Part of a small language model's weights: 6 heads of 64, vocabulary 4096.
Each number is 128 + 32 x the weight over its row's rms, rounded and kept within 0 to 255. Layers, rows and columns count from 0. Numbers have three digits each. The size before them is the row's rms in percent of the matrix's.

# layer 6 MLP up, 1024x384, rms 0.0706, rows 919-955, columns 128-255
098:152159104141153138141204144182203101111094107156100118068119150104141147166124129118164125143135043116132141146149178089072150158155135141158124094091088136135200157108094096186159079177100158133198127167129137130159089161094103158113099087117091090088085155177178106076132057130124099114128137133162106160146111104069163146096093126124149094139148126089114151125157133113169144147162
107:076079115104153143205129122181104092078142124156120088131111212093126111156161137073114184075161113130171113090136170151163205178129129051121134117143119116175149106106156107176123091164155135106134147117167191126125107058103088073098122099076097109119152112147213061138130088157051167108096134137160142125139108152158150105138163217154179193109055133114116172138112123131120143137159
099:167147088095108111109125144133118130092105121132119138181122132114119106113126170117140157127099095203120118147101108129106117141164186156160149145099096110155133104138141188078118110155130107080109132113161069221170108101144093150101134095132130143071126141127140167118173167132109120174062067118138164149157113154140153179173129087116131065136157119112097109175127114147123100134093
089:153109117072104085102150143057127079189179152171088134097172138120152144161139102066132141115159118132116106152170099123200172145176144112069092167114169144128200097058136092153177121163147129084161118166108139072099070117096133218136131082094154106139107053145123097154126157111149128108137153114148122167157078113160117114081225101125148152145144128134115150162133133133138147128162
105:107181101140131170171177113116131121139072171092100152092130161179155132139108175078146175073081119116148125104100081172124156142083104109118099130097185086154069148104160139113141167137154120099095102143107155086126099155144084180107147106156095182147141149098141186125161065134153076067092147111131133146158158154153164169146156140116080149066142164114204116130155133164054158088196
096:096103124203119153150141109113134092151142159104160144131106168106162098124167110119085120120140165098124168132124193118173160157154204127150126126083160121178132113155136122197133040151156121138123109120088117091125153175163115098143161143130057092121158134123161141076107089077150185119151112142111172096143040145154140152141075098131116137166067127105098156141080091124153064147193
103:077128160116095112151108129127149100101170177109111098147193100060123180136171112146123129098171145179068148105096084191142138143158139143125136151133100207159098098102118104178103143133195136142133124142147139159129111140082108102126177158173149076109058136150113127156108138127126081146125179131100134157035110142096194086150110089142183127135153116151136155175127193104137094138101
099:090103170184127188141147124143073148136046157127133149166099144159173125083125145182161106100142151156139124066115116089128150146098109098102162102140177127132181134152145113099087100100208121182096180098121109141145118177070128151135126146112176093138132092128124091133130105079142134136154073083105077137157174133093040150148107134112119114148162157184129101156135143069144096129113
099:208177145152130099215162106153129127144098161123122115089127091142154148046138073145134189083153075110111153157123155156107107047168097169135162152108149173150120138139134144109164137171073166117133114138163129179093128106142151108191097090171169155085086129166127119130114101155071117231096149109147146101166108103143062139165110118123128088097111057100198182169131120124141109087143
095:096131144088134142171094144121145070172100109113179084124128078114112077101157144088133180110068158155159157139153116171144160106140109087111123127178168130090139120117136118180108141121106126146199123142215101124125111114093148122149115102149118153101142077127147137177098134105146113121088171104180200097129115084143162164079115154178065120073140121150102108181104150154069113147105
108:106152117138184144096185142058139162158107177116142116108124118181127109205103149109102189120169101149133163127101081134139176120132108123155117119100110136131151066167123097152107127121119187168173126160093111109189123166150115164103211177162131119108144107116119119139214142148102120173104115173140118137125096132091112122160157081139156104156124138158132140091109146132076109122139
105:085087109124114177173174139152159165126204157159154122186095166108124113099122173130089086167154074135096142074187163076112120141124109090152143101116095092056137127139111118096140121121128068095215179130115088126108112095141132139172179124077179124135066088150136169133137108116176115100122103081076110106167150106106159169113174143120085146116141122082169089143158122140136187157138
099:136033162122141101125138157102117120129177072168166174109126128126089096098189122128074155095107192136122150127123132167135165161133119086147100126172161126122096087194143119102150132145107130131132109058169116139094085117156117134148086220127070088163115160139129138123108175102128074143109176125196146161121126107125152111114141076148189140162115140103130151083131136107179202145106
102:072123177068099171164107192066169100143069064175114146087125111163168095098073097072142114126169078104104151195204175164138180114162134096125098118140110131135191077141094195125034140085116105121128122120178138063150106063137116112175121104103121123191167087140149138133165155162106130141109120126143163113123120157097112143113127072117139119118166090092098165182249154125162148123138
099:085157221135164151142146153138125080127135150149142128106107157118118134085184091118184133163140154063111187121118144112128183086098089131119131138114140145141098162122172151163126097101128182149098137133188152146149141182137110129140142128092143148152089069089159156090195143157120070122143108101123142150161141143118193160108190107122194114113113121172101146117094094138095165201104
101:095111069113158119101086146128161196145117065101164097146074203174125143104124110068107109180135166130129116170154124132067126163130104136085168136116049136130140106173128110127110175129137161129177180224143073155159134185119119150152167104172139107136143143116064124118101152121188147220164110133181107107174145105131117081089086107085129133078117111108094130076126129123174041111115
106:124106048105114148171149119158147134141145164075113115132192148089151147067117184149086126140098137131082126108132124149123154137141086137079173144177153149105104139182122141059097093155151191111108111184031128191113125111126124107147122130166108088149092130140148124163066145214094177145027096079179091141159114124125140140120129111147185133059132138186188121076107170118151140136136
106:143086136070149174095129126100146139201105192128152232203162150135089144167079131088118097134152144083146145142130138141151131138157132139063129099153172129116133103086135125179114137149130120095132153156051123110126080147133078163102075168136110157106150147172128153107103129107116180103124179092123136130161167067127060131122127173166216124089171070145151133124105109081123092115148
105:115024111115138145108155153084127133095151122147109145058110136100093108146135147151151126192098164156163138150163106207120100132151134151133062072144090146164146127149089103134098187117155111141126087168134092101177157126116090191095177147143144078121044133155161089148071118095190136154121159084125107130041128142111066092084147149171098117146139121177160126148152177158163138151128
099:096087131107145100147092129156117146166126167061149147105087176170163147167104115086083143086125180151095122108124077200146113131137085095121073101139088124123171118130180146165150052134139116182152111121124098085172138071126101169131088176158131073124115133101168170083145173121146125091116108158067078147135113108126112130222081122061112214082124167131121108203200138127134141156156
107:099147129153138122174144176186106139124110131164091143130097094096145105086147103162144148135123110111135135112155115104115111175094088136188147046135134173064110138093136168156087105131172112141116171150110119170181096183146077114143099107117114104174116139225094099161112145142143147120172114163132112075065066142092099062190172173061144148150135110121094130171152112143116109127104
097:120151147127197117115161123076179098135108091159146121131111194110145129106147134108169094093155110188126122072149063155153119097101119182109174150066094127144080116120123136111121152106144141136147167099124144128115119153095154111121110122097174114098197150108154085164112112151161077097138122130143137168125110131114134174145158103112207117099114092167094063183107125156111160156136
093:091127100126150128115129178166155116112157124107069202134133122117121122067134097146151152135144162174175088097130057161102155150089121127081128122141157098140171124105157173110135144075111129129104129154205151143172119173089140177180100075134122120188128134111140141133163205192147098113107112165156139165116150071177084077092128125134098105198128175073146113138110164121115155148156
102:089104129109086183106099169093125143143114175117106179129148162121115111132149192178134158115150115117144111078093113143102091090119124118181130123135077106161110106154144153102120109107135140071138152088166089040105136141148140083149186110136100155183169127131146066119104100098149126108170088118101150160157175133108160101132132170104149124112173076154105101120098136116152134116135
105:115090199171123134105120197143126134123101121134069191143112139068114164132165099157089105088112143159131134093121168146116178125140081143137135175140165137077116104086168108145106130173081168136107061141086098122112116139159065120133151135134106147148214125123129155184141161069119172127136128136152200101123129142157110150065147102123129106113093111114141142105115111118181036168046
098:164164124159140100113149166086116110111143114087110067179071160124093144111134123183109124124115093118113104091101160141206162141084104033107132148141112161144131093123117114142166162111112145126094136148110144094095152172099143026140146131159129075097158042169109155103119168098156132117146140163103054110152108199164157188191091178112073144112167140079180218152113115137070116106163
101:158204171117139058145132071167136190137092145159182154140116107190129130134121152144176142135158114155084121059105131130173145125091117101134139129135129030120089154119113120085114129120139075125142150105116149095186123143128085132117134093202149126134098132170080099119076118127082136144138100104121140150165164123080130082123084109122120127072088094081142131078093139091120140129108
099:153093093199096170180157179037123098116171107159122124130139110066183101148153114102089122136113144149141121120160102162109169174101147169176132154061166161130141174119146131113175203185116118130132109130160143145111188161161178103175127148158100160115151111088139190138134070133136116102064144110148137135100109144074136148242113160114166153136056080145076105180159147150128117165122
097:115060149069123138103087163099105139138087094087067158113146134115163124126155090089208138149122093080124053136091148138088166076148128149112068123062100093101117108111172102096101122073168200179095153127102108111082036145050121094141070085111097160133116109192157120090145108193101104107040092147149181180149200115124086172091127083128128107135168123070117173143177141111115136190146
103:107095131131101123096123195125076073147137146119150144072107177148182142152080086139147122164131081174162066116150052097092157099077145153162119145131110186172105062083170184070161050130166138122152112136116096114097148080112098153138102111148122124134146115125160120099096161105136095116108132064164120136111088132097061103163130145120102150111130114101136076158112119164136122141156
097:178173084132129159117104113082123081110109097145082089082149110149147102143133191133136122142080138141144140154123132149072115119130125060145118128143165137109066071123122098150135162148171138109168214090159141140170140133124140156150138106071196108147148138158151118101057085134100146126126171093087197118134139116093108065160122092127119162104143142155128112166152077103135128153087
103:111120168151102071074074136137121146129138141145098172036176165136154089119138178120177113143173093045141131066118168094136129132165062104083108123153146089138174099189111133166140204146156153164089135147108146204078083115134150150166079077152109082100114148170128163205127114113162117105152129151134131139129111165143135071106108134136131145127163124166155141182087136159114085136051
101:113190070154133129096113078161113132057144161174089046083179123155146138056136131150100078094136170176183117116056092116117075122133137163133146116123166186111125126123142122103092111124134153163104112083141188167127099099123107166141160139145117082154158164127136078101130142116070052146116179089074122163127094151120114110129110160188130087076172107115093105178161096142151178198131
099:100055155106143161134136056129138125178111092118085089145165117122134125115106121139149119174109139124156106142204134105108108130134125109107086120111095112068177172128113129106124095082163105112081160090149141093119100102164102109077084168142145165171166167113143105176098162130108097140076170113143055093126156127166111135089089166133128135158121156157139095071128092078157146113086
092:128127069107129136120155067148152135087085131168148114109173084149151135131180112110145147145101141124151160176117112118163141103080184200146114139128133069138120168116209098075111055095129123130088148106130110118121102070121095144070135099116093119113131113148156093071092143111121145106095171131087134100139174125143119089111140076114088132144155138092155094160119160143121119097156
095:145184097156099096088139105178077134132197164211152141138167160087198150173111131122170141167175085148132142077157135081126100132117171133125162152162112134146181079105034125143061104130207147113102150091117190139137122146186095115140059146170130161093128101167125079135066130150105119163130112096082199144065149131112095174099045115138154135158180107146104169135085176119150096103097
095:105160112123070118089122036097086150129113174124132103127073174131114091094121162119169153083139150122106087111145096122196174157124128160147147112109099121133116115114121092132114124127083065116109117085126126176134174121207170108122146124138136155119153153050118081126115124155117123141107255143155158189170168135183100142140187147119126141124125090148111106149110159120156152149126
# layer 6 MLP down (transposed), 1024x384, rms 0.103, rows 919-954, columns 128-255
098:123064156095177085125113116152133099092140109127109113186123199140156128124122137116110167099102109104158114128110135145139079080135092092158130134116141074133078174142169171126129177099120098151117097173159161103141102129162111132076144188134146185155090121167070054108163170108154146109089077095066128194119136124067090142200130112151102091064079150129131163184114119121061144198132
102:202092179145131133134144176144073130094139116151106102083163055108064095098148100099114132067111137135156127131096143130111048090148142158170087113143135135121184142141089141122097090071132139090137104144170165129148135105137143127152104115122170192185123130131156151177135119170129163206086172119093163107109162151118082031089095090109135151089158173112108112159102163108130155093158
099:152116174111135180121167084162183166147129118119113134099178130174126055127121084090114148150142108139158085165116131156194118084115156155166113089103168105083169156118131094116092135122178132139052138131121155092082142149145141153132120164123140128160109076157126160062129141107141095144158115107192211131088132095083085132125102185150098105149116121128119112120102127093150089076127
084:091128132113156173122129104201177117090112128066153133116093121111157091130097121161071158133105114137154084064127082092070075095122145063128139148090109157148129118100141117090116163145112122155120172102209112137122147122132156157156097187101139069110127130177142106167088087120105175111092151115089086124164115095104168123104171074178159137196108136145167145189103119120082150105099
104:062093098099139136128158152163125146056149116148120108154098110123133135146123113107109096156162089172104096078091131103134150140152142122160174200165166122138163165111139133157150106153101137124171125089092131156087112090124131111132070096129151105086161044141102194124109104110095146107083078126125163165123058111112156098138145077124154071143094132086078126082125125136141091186137
104:191165129159089128160132119153119112154130094145121116132112094170153088114131059115075167149127118124100104127098154183143152092122139176089078178146112155141114122158153124127155110124088132074182109120161105143136121132118105175146102127130088153116104159127103113062094105179159138155119130166186098112101136085141098096106140166120139147148181104132067114166163154171144117084142
104:195143119154097114111135127181136126083124118120025130123140150193148133124121093140126112138097049025148085124142150173084092099099097164054202064127144096134161129144053111171124109116139127090141121129148116162132098142118116126152110168126110128169141119095119121148134187124176118106146133117152151162171115152132121142117129135137160081118162109051146135067189181142106120139164
085:079118086112151083177166095182172126137156157172146104070126122122146121094138142101149125184115146106136198179106142170130174130133103176119128116114160142103071164167146156173072091125135123082115140133060172129133137131103059109136106141125130166072098163102100179108048122147136078117083087078160087124184199112188100123136164086137116088099128134123204129105086151125107181076158
098:084052137140167170214083115134168098144102113089093102170082105159108122104069151161146070188092119158143122121146124081146144166142127097160148126126111071147134151153157070150131093135128085172135090159143112104137088124143120154111082160109072093144167093145080051169130148111141058139155133076109147182178148128125110088080113147133102113109126151157128109183172180123138139152141
099:148113174102134136144141143089170184145132158101119179124067185208131100148121116143121091146113081149085100135121087100127116088188092191126097059133114099154091165103124154120150127128120144147093157112082101131111053107125143111081088106176076112097113080114132118098149124121120145126163102159135076154086109164055182086126181122124134193137151083117186121130137112120158163115142
111:113099158075153120150165092088121160108109146099157169112146153123107122131131132103131125141113076125158146118149126160130093136136141121147143153143142122147087138094061086144143105185150117126084117221099140155123098193117134133099215128157146126120186140098063100160178141135063146119113115116161139185157091144139112148215166168156149119103130100132133108081161097112154136123075
102:123119132186092130138126165218057131109085137116099143159108092139161140116142166091099107154147117118152148207134126161148118105144160112131103081161109104126165156115151122140132132156129161181158127173163172155125139151157125161105072124162170139209121169156102099107103185151064127115163142131118128202116126106133109143051093097171127076168120127111159131095177159157116140166125
102:074084127119060169139127137169185124116124156128134131178119144151113111035113153161175154116167134084144141181141136115142117127145126154149137126107113172157159154143077151153144133107169195123153120086162164125151168155136200139127104152076091086056106158146136199105129137128111137126157090176167133121129109117129119135132117171118099159105175105008043108148087089106128053134189
106:160151135191089119149115084196119116122117115141078128115137079191081163142183174163142194136114161155201125099125159127085117093107073087141100147131094134109093146146103174111102088099080112118109092168161122128107116145173174136063163130094112141118097206156080168177124121172123147133123091120134122127075171168143133076087082134172159139190233153111132113104086158106133133144178
096:131144126101124131154148108199085148147155189097078156078092121142133113154060170148113131098105110129136175122091100153096094128097140115127158157094147153131139162155074130112166164091092160103119114094107079130065108107138156095064101132099139079232089128167102157085086143100135125139126164125058104139076133031136135065101196129140061163136148139140123126151151125144105142117131
096:159116098093130129175170101155103120117113091100069098157171165119206102103147138140137130100098133113099161168145144125171092153139149143109156129104186180104083130175110094130105135118098146121135167164142077166111152153142141161073124057154150130110129102163135115137074143178076085146160179170127161078101126129139146113152119153120197148100116118184177147088148119118138106070150
102:065139128146094141125131091185123098136173071149110124143124154159088116073114111160124061108111160111082103147187082133153139134118115171096101064112141148165146149134101196150133085183161165125128164151158203130192148101173107120169165118128114110112109173071147175167092125153078131119173170181118179136141091081176122145117145111113107130142104122153176132151157137186172167099155
104:136135116114125115164116143136151108120066197195104131090132161148132099184112129167145184150135102116132092132105184122167217157108076112157117112139092146141125101111137153153148145166199155145087105156117132169122098226139107155061114129152125137133148094131111102149113157104098127116196144158176151120135148114163109193126120140172104096121079136110156090181114112060122097137118
105:133218138155081163138100059165130109162130132175116163119164115130107087192147088140127122118155182158135103162103164085147100119192080129049115133171151137205120131176186149136148153101130087100104118135145082096158130101108116118116145088075080097046116164142152139111074112107133095118094097152091072106215190135070154093157150156119115157176127066130082113151082118158112194128168
105:152118115066172121165104119036113138165091085120130106164141093169100128076096155099166077179127132121167139213164137030091114135078105127155176133117186101141091147133135172135099144121102114088151184089132109180076115119137189147105162090141084123121090149156166096145146140132106104156109114073140135156099100182177146192099058104165125129190182085139158160060107119116146121111126
107:149123096136096102133102180096119150102115077171110101110118166119121097093115110119151121142064135117121102137196135120157140153123125127154134177125126105207102122125077070104184131143173123165183089093110126125099062138069121106130168143133076164060083122136112138118092151154094121102103143111127124163071190127118077098135138177144165158136097161133117153082117163156143160189082
095:124131204155150157086150116062162117103065168036158156156152104210162117095126166141103154155155113098104155106088086107142147112099077146127123123114088142178157142104124229127127147067160131069119164092141096168127156107088113154088150110178119101186109149166124134123133118128145154115141107142105117123155149165068135055126135114168168130138176126162097124115110119151124058172126
102:179078175082146102158146150012103103166123124167179084200020121154150159153160115145126129155099099078155168171090141189164110100057131134115139123097086179124116124129191125087126096155128097163093125101115137127092133154167138109136234172146072163132098071118130152133148117105163142153125050151151121091145054144102132149096188119150107156087183137121128102127159104197153112089127
101:110156149117096144121131102140143137123081178131114158099101132121115104204086148094091101184148139154095127121112097121132153148091172129133075124140122061158119131105112150101023109123107156070161128163101166126149137093130102167144084117158192093174110151121140149091170081150124186157131127060106134165232137114106107165173045091139108143145133124180092107104176163137114114138171
105:148125120149130150100046101095174117125103134159112133098159143184115130116185103114054112095153074117148081116122170120113085121088145096136171056186138112180102136134100127062144157140159121141123116152096136180130114130079131084129081047111181217053092139155175109129137108176138047140118094145130092099133134104058131101115086129075144101146164155074143153133146157179116165167171
094:084109165146143170163111134128138090122143132177125148095106113144135160162124134135074164157137161188163169182151095061134167088173085137079137148126143126178154108095108108117060049140150186166076140147107118132118085104122106189097103123194064109144136052133161114134153131097146121131143132161128113148078134096114129056078109095111165191157107101127133034128204159098133120179185
101:137143098118084144121089158031171125155179118102091154104105131146118162142129146100145111111084170081128148067158128111166136149152120169138114125190172129119151129142112153158188100130125125049151129167112073150146108089080114094128084134122101093092124103120129135089072143111136125163112120160117114110173108104088120136057092150140152108177193117116160082103099118211105113159119
092:171111133094150073120170106053072184099137098119174177120111131103139123098164178124114102128110129151159165175202082075140081108142165134176121113134135139114128146161143121127108175109174170101070133112172139127130104169126120171057173140098089122085101065099107106088120140182130111189207139158155137142127142123181080070077094146122112171129110090141116133072166113115141158084114
101:075141161128165127099129141115144130126105084143106138187115155109156058132128122086114094147121156078141196210119099130188153127149088136137152128116107122108142095142117110134115159120046147194147053107070094108100160161118074136158105185070127123104120101112136081124094164158118113154127162127134128161132135108166123141076138103084128138146093123092124122162160147103069164099153
102:105153140137102105124149118063119154140123095075114129192112096115125145125115176077113094054179064104092132139128171103182160166130089150104154062128100087113176092158135130206148141096101111122108143166131112189122126127161153153109142123107112152139072142112122110090138087098108091197157140094104118129119095180163094140080177121126097138141135120152143153114147100079155092165048
093:134144146105118159102186173188145159172174146083144148149129104160126117138187098108105089107136131163118126074162087167147180101161143108087102099146118096127136118166131156122135119127112098102153076172037166181094046165111132131088130151076146113128115096137058118182114117104176119143126149116050121123119125113147138140140149068103125118127106113116141128066093149154077123113133
103:110147168114117163142098148067147158125068162175130171169156106156113176076122124132157122146139183154114143142146147120100123096073169129106138110089157153154080115140181093189109124138142187087110059106101142134106111135153132162062125113172154113086088174193152097080124105130042136139121177096109129079131138108166159101125154155124164116104098149152096148117096120103125141188121
099:140150138124142087136121110100142155079106140104137126109086173151150155154182116083200118146109139128108142141174169100175162112117074147168078049134191123148113173200094112076097126096117143122123111138070131160098098213163182142091158113098204101151163124156011176112189112199118130116094137174195159137203093107106174157166123122120119058094100151157101179150136099139132128131067
095:160104125054092124140117116110130170134142122149134128101139138112086096126170142139144107089082172125123165078136140163112136134094122094111094168111117165093108116109166124099111145165135115090134163164180126109077170071152094126123089098137167118062132126175092079124128122143089096105157145047087173117164124073142111079140107128154129117104063139146097084114127142125119154147151
090:138110145085127141148187131032090110182143156078082113143149109118112145160142173133121084124139131117132101137117139156124134083160181077112151146147103148128148099086143149124175156134175102049162067168139120129147184084082166100143133116122192176155087163086137126183137161088103165164131127151206061134161120105131133178133113161123110134080169115165099169116117108135076095160128
095:065119100115157167206126121107083111068093074145133158151109129118123099054125074103160102145158173144142080170184136110132112133094100115134158106118174091134067117194174111126146105097163111136127151140157171155137125174130134182115084091129109142116064150132144104171153072122180143123087062133159157132141131148181131120129150192128128159079120116135089140118163093151103104037121
# layer 6 MLP gate, 1024x384, rms 0.0664, rows 920-955, columns 128-255
104:139133062140113187155062144079146151132125144114137121168120054139131147155096124091096095116101105144140169108150089080205131108148127161086138159167108177146154189136100179136142219128153098123132134138170122151158117119081116128122136150133108124157145087099162128136204187169157077106126152168077100092105122130123188087139149106156094143060155128073123108129129156046132108147128
102:117138138080179147152073115095120179081101120150086121132097147149117139139128149096114099154124118162132124153060094154188126088184149104146108135181094133184124099138133173131150132150143108141139158103130164167142099181139093115111109127158167067149142193094107066159142183114134068108148139180221062126103117178154114111115126107111103118125164150081149097126116190085132156131110
098:132135171160105098111168128093070141135127129082141134090134106160162152147152138108150088137150117048074128173077093135132120115140132123178147162143112089178140171087113156154185126057056150117164062163030148120134122142136143145132220169159139144136131077140137134178102113144135055169141144157141085146186171106152114117176128156136085145108154110134071103094143139152133111118139
102:152095139138107110158115123106132181094101061110105162122143143092120128142087105178135158168124134094074163161133158173122165140104102141132136185123135119147137100102112135110096106138066088107159107106108117106075145172140077100159187108130163137175147046161098168130136114188105093151117126154147149167084166124112116084118099122120116142234163151125110108124119085092142100120116
106:092090116118158151131090115091146168101107074072154029168059149147117177124145114165143123144081124143094081104106126139136203106168126077148166121085132136187113127120105090150163133095067097099165147134134117106158140133095144122140084106140088158126135133082094146127090079138092092197138150118134211164149153185138110201137105114122141116117076120178107089056174144112124086152124
098:121148128129157171115184074149104117125064089153164078196145130165057186040155099118161120135109151097106128125178130142196172104119142174114156104130218134139088057127158087134027092177090151132122153149157119151130111155158102192115128092104100148177093191157102102131089106098138141100067148150096155111121162077158124144108140131130107103128143069098126166086131182147146113098114
103:098056133078128137118143111112087143107097146109136104124169141078105113135129089176126099112101124148128147206158156073066128093156099106108118098156063118152154121129103215141148093147134140116100106103136110130178098161164125090094124142127063126081159072190110111162108158111112150144087128143140122126111163105133101115164121128090093119185079116125114139125116129131145137112109
100:128175182120184143087071112105123125159159158132083128163121097112155126134125151052122079140137118124099124111182119140093123144112148126154076096191098141151170098179160185096146102047222149070097172083140138150115170184150126163171145120140149152154119092103078139123192100092140067157173078078076184135113127122126133159082137118060150214137144156151094129104207143082084148111174
098:105185087147115224131121156109138180103126124169099190172184108151132163160114106085135103104105115107115075139112096112088075095178166158129114119195114088123102182097131149130115166114122154110121097074127114127122117136116116138055140164190136166114098159109128144145161129140151149102162128130162100099170100104125126168174130107120097108117096134174094130161124151128091126137097
105:115149128132120184166126137098075136152166100132127113134092106143130140107103163137137048140080076173108162127108059129168097126128095142193166134108120163156094087102062053114095122140155103139176117088117102140093150125160157152062134153128182142098132117037101097115129138114085155092190108099111131159073107145155078117162128089100146130192169206139173149125131114112109090193134
104:128160180148117100088145111108095143125120213122106130103074137126165116136135149121156075172095145052144084156145174121105180154129153130168113140142127154123129155150196090073050084184100077129095094110149138145110087120054176067072101116153147125124132117152111080160157091086130112147102114096160118104159168120152147140102154113133141199073130112107120107117142180153138111164088
098:097136125158078125163076165157135153089155160135147130185119118079134161044099120110136106121151086130119098156085063112153157135081128193112126124161089137143074089144159101119096150105160166127106143133081155157099100031094126155134127072177093130148056138137142165114120076078163120090091113152088101097128088095106109126120117135113148159108127105120101111143138115132171143159105
101:157079093182142064161170091097082097164154141071081119067093190168107129139107148117129132103074194139127173120122133099167095164141124110160085148163116118122168137124145126123131107102133129170169152173173085162133123145124164134097149093111118166147107144159112114085136121140153177169104161156108147099073158104218111114166207084140125184200107110111135117108062143133140117101078
098:134089152121113147178149114106127142164151108098119038193103137163119109126127115157114122171128127158104158155098104147152169055093146166134146176140201068095091090121154122105132140075094134144096101111092140149086074076179193121138146171070180166160034117156121098159074135146143121163132121052107095128122194141127128160128155179127076173121106109165142138065162136199178142101134
100:156121098167142187159122194083126143150146095132110155096149078113111204109077174077144113095085165150127110155150194133177164120096158085084148161053160089113145150081134100148148122095107095065114112111112161117082152121146071158199132164086134123096154087058133126105165059153044116148086150155167129099126123115163086151147096174204141148158159103136136064128122117119056205151150
103:091175122111156092090143082159148132120080151131121085109111077161055110108109085074145116166158160093118104181127108074137139115066116121178176112173076102098077110072119195116157150138186114138109133151168167102118143121123105143112163123135128107045080158163054108150123163186134098094123137066077164067130133094118095176138130108059173188146127112156089126157138110186131104160165
111:070134145045105133100198140138088159164166114138133091071098099135135138118084157169153081051135169092109124159112073096140140150088100130079140124146124105148140154142175116131156181143156119169142160128120118113109078199116102089157146136104099187114125152075164168166094103074066134157174123162096109119115116068133129119118070173158114097107146158169138101100149121161102143156180
105:120172155059151126152128096100114112073108164112161132146115162158108125158161095121130069122109166100134157128135117046130120161137055116094189107207098158082129109166110101137128119157168112144096160124152086119119182147100087112114112168150154173193134130106076141085123132105111106152142078132112173101158156062228183094126159133141173141155127180106109127093111134161115067197123
098:106136113067161129101155167132156148158093108181116125157107116088196124109102104129182127190120091186122104186127118132104098164093158115118119110153138100095109052165197179108073138139095168092086134191159148177125163126154114079136116120144189142085105181142104149139150111094143070101081154126192201110122125098158162121158134137131107134140123153127187098119085106137225151137197
106:141161113098162129164126121139173045134147126150154145112151109154102127143157049058107104161175141126157178158176088163101158143158128129123169114159130065111179085106102156167069107200132117110085154048095119085131134180150112088179131117140173144094142088085124090085198151163116138127121129116139095045140123130158052120063126121098172109137112065137102132101129077156186154132143
096:135134241140160147123147141167119109124116104123125139132150123085097160171125078184121133109116146076147189190132145143113139111090157069138150088144085207103073107124167154128176100114083133113145120122191149149128128076072093106104103136193136172109125110160196104099128106080140139183150139119122155198155128151117154111155158157157128160144096150204098104098117212125113109145124
098:133149150076098131112116100092104217114150177158069132090140154097109161156116109147102126071098115151104183108153099143093127076127138106144145091156121169105151099202161137112125161103156071089132110065105153100090143125103143132135090119094192120145144147126116176101157122083139074087171116184145105216173112051089125082089161123120168083132124089099093065146101153153220117156146
101:139170099142173101131149129142137150113174146167129070085111195103157106181131150114139059140092112096042140128164123183127139159191088095133116180107117126129181081129198096096177135140125195153154125114110171157088090106114098102072159119103132079119140142120118171165100101160109123107111106146141134124139081150119123117121119158124137185122137170041095178209167123180103125156100
094:082144117101128117100136100135148087122071132138176164120174179131119056137153112149111099091196131065159109067116150054121123109162190107102163064137124133133111104088093142112100153147080122092047058110083174128100118139092119100137100152140076139122086150165168123122134127121109116083155106106205106140154098125096057072095142123129131077165120112117156147077114202067115147155132
095:130133110142111086132152122158140188105132149071108096099169069131198121102107149106125094082092191120162115207107122091131132132081163144130136144153133146175161118055107118122080126111088098117130115137122154148090182146176146108151117152100087158143110144127142134101133089138097110114133168098142127086191108130103076200083165112155047096083158135126137152147132121100142134188132
106:119161093128123158109173172161100162196106137178109103167115146163116166093127171078192128132112103134076138093140113105109116089071062164147156109195166131194117079053148115168086166148120102076155118145125146185127136137123061126090115099151187151181081085074136057101081126094157130120154147157137124162162166113131100180092158081171106173115075121200141158124126159147102095138194
096:110095192035105155118114111100130131137125173138125116162132132151133175084099158171170142174104168092131153188114142123088092140161109119171147092103144101166125125048053107138126153121141106135155087069114150201056143131157172202103143117096066212177140108180164165147101138190115133162131117137179089116140129094156114102130173121183151134141131105139122111141119145142061176190123
099:186176116142125149113140108098095152122138212123105130090166161124086228164146193143113116099107142099090079124166190135073109124132126164128077149110138149178148112144153162158119130122160154171087156061129089126138175115152111156140100135110109150103075108160113098144134177087093108105088144121145175132130110118167130078135144100101115126136169176095169172117131108149104176121083
097:135165137125189129109106175113154146143129095144042170114133099109134179134153157105133100138184089107089101138154159117120183133168109139058185051101119144075193140080146165183169092140117119118094101146111126080100153165165112102134120138155118107148098127096146105162149172131144136182142161107151104122133126152118133123103164113126097074142180143114167147145129111104127147192179
100:161015062153134066123183084114162100142163097105146111070124143120076154128130071123131102132130150099163094088127080057126100128098088159136130088115100128166157088119087142082081139134135106139088043173149137180162145136119147077170137190072057156216142157161103110139141128099152107134157090120164109163192089131194147138135132118093157090123098110080139105137139084165100108144118
100:151124167102139156115116097137129111116146144169163165088192132107135170086148081127130127158181169230103125128090129109158125080101132135123090080145116102175122144124152086145118145084106154101144140143148121164189142128164126110169160072151186098073134128157138096092103071082109157160086142131141101121110133179160112141108154111134188108141188117103146128089149129084137064084155
105:145162065145125161156109150135122133188080065114179069065178129144186127095108152126081177132144143139120123104045085173134113205158121158136111134129195100155109121131107121133147175094112156156138125096158107153120133080117121152135171119220124096177133150137160100135115115160128130177095111132096122141095126181183122075240114127090128127098145088091082116121148142171130101124121
097:099131091177131108136107152163106125157093082120123138145116128153099136174114128127062151148147185169099114108139116169111150078124115097156211114154146150066169115138119149133138202103104136168122140082119191155084165146124105135134149162110092115117100123140135115109123130126168174144133162142127170163150149117180128119110163179113176107129099182149185147147137114068095171167161
096:094147142179072158125168100165082188112104093087115155128124075109132110079128110164123183117128153144099164145141153109157135106150181075187102137134085128196114105122186088108103106168126090137143111086152103099032143116162088079081142113173123129143073065121122157116078127156140133108128122172082113203128164136111107138110088132122171087104207180138118110138107155150182126157147
096:160090116178178050138132070161138126132102128125102112119143105124127178095131137092097123099109190150131063166139135056111083151142143164097111138073109113148134149148146142080175172078063129068134144123108108155129102137069149142098083074054128103115184147180078174136132135091069141112113141069094150109108132068177104145138128164175172128147136156110204063076104100075158117110125
096:118065171110153161147155065128091087138107182117159133146123149171112161143109130105139108077145172086158103140151171063105180127135100148116099187116161136162097119171106122080101145123029113142124121084151057156106138149141140130155138092220118088102131159120125141176125067104090145126111194136126077095073122128068058161154112138113078128143135137085158081112169185123138124138108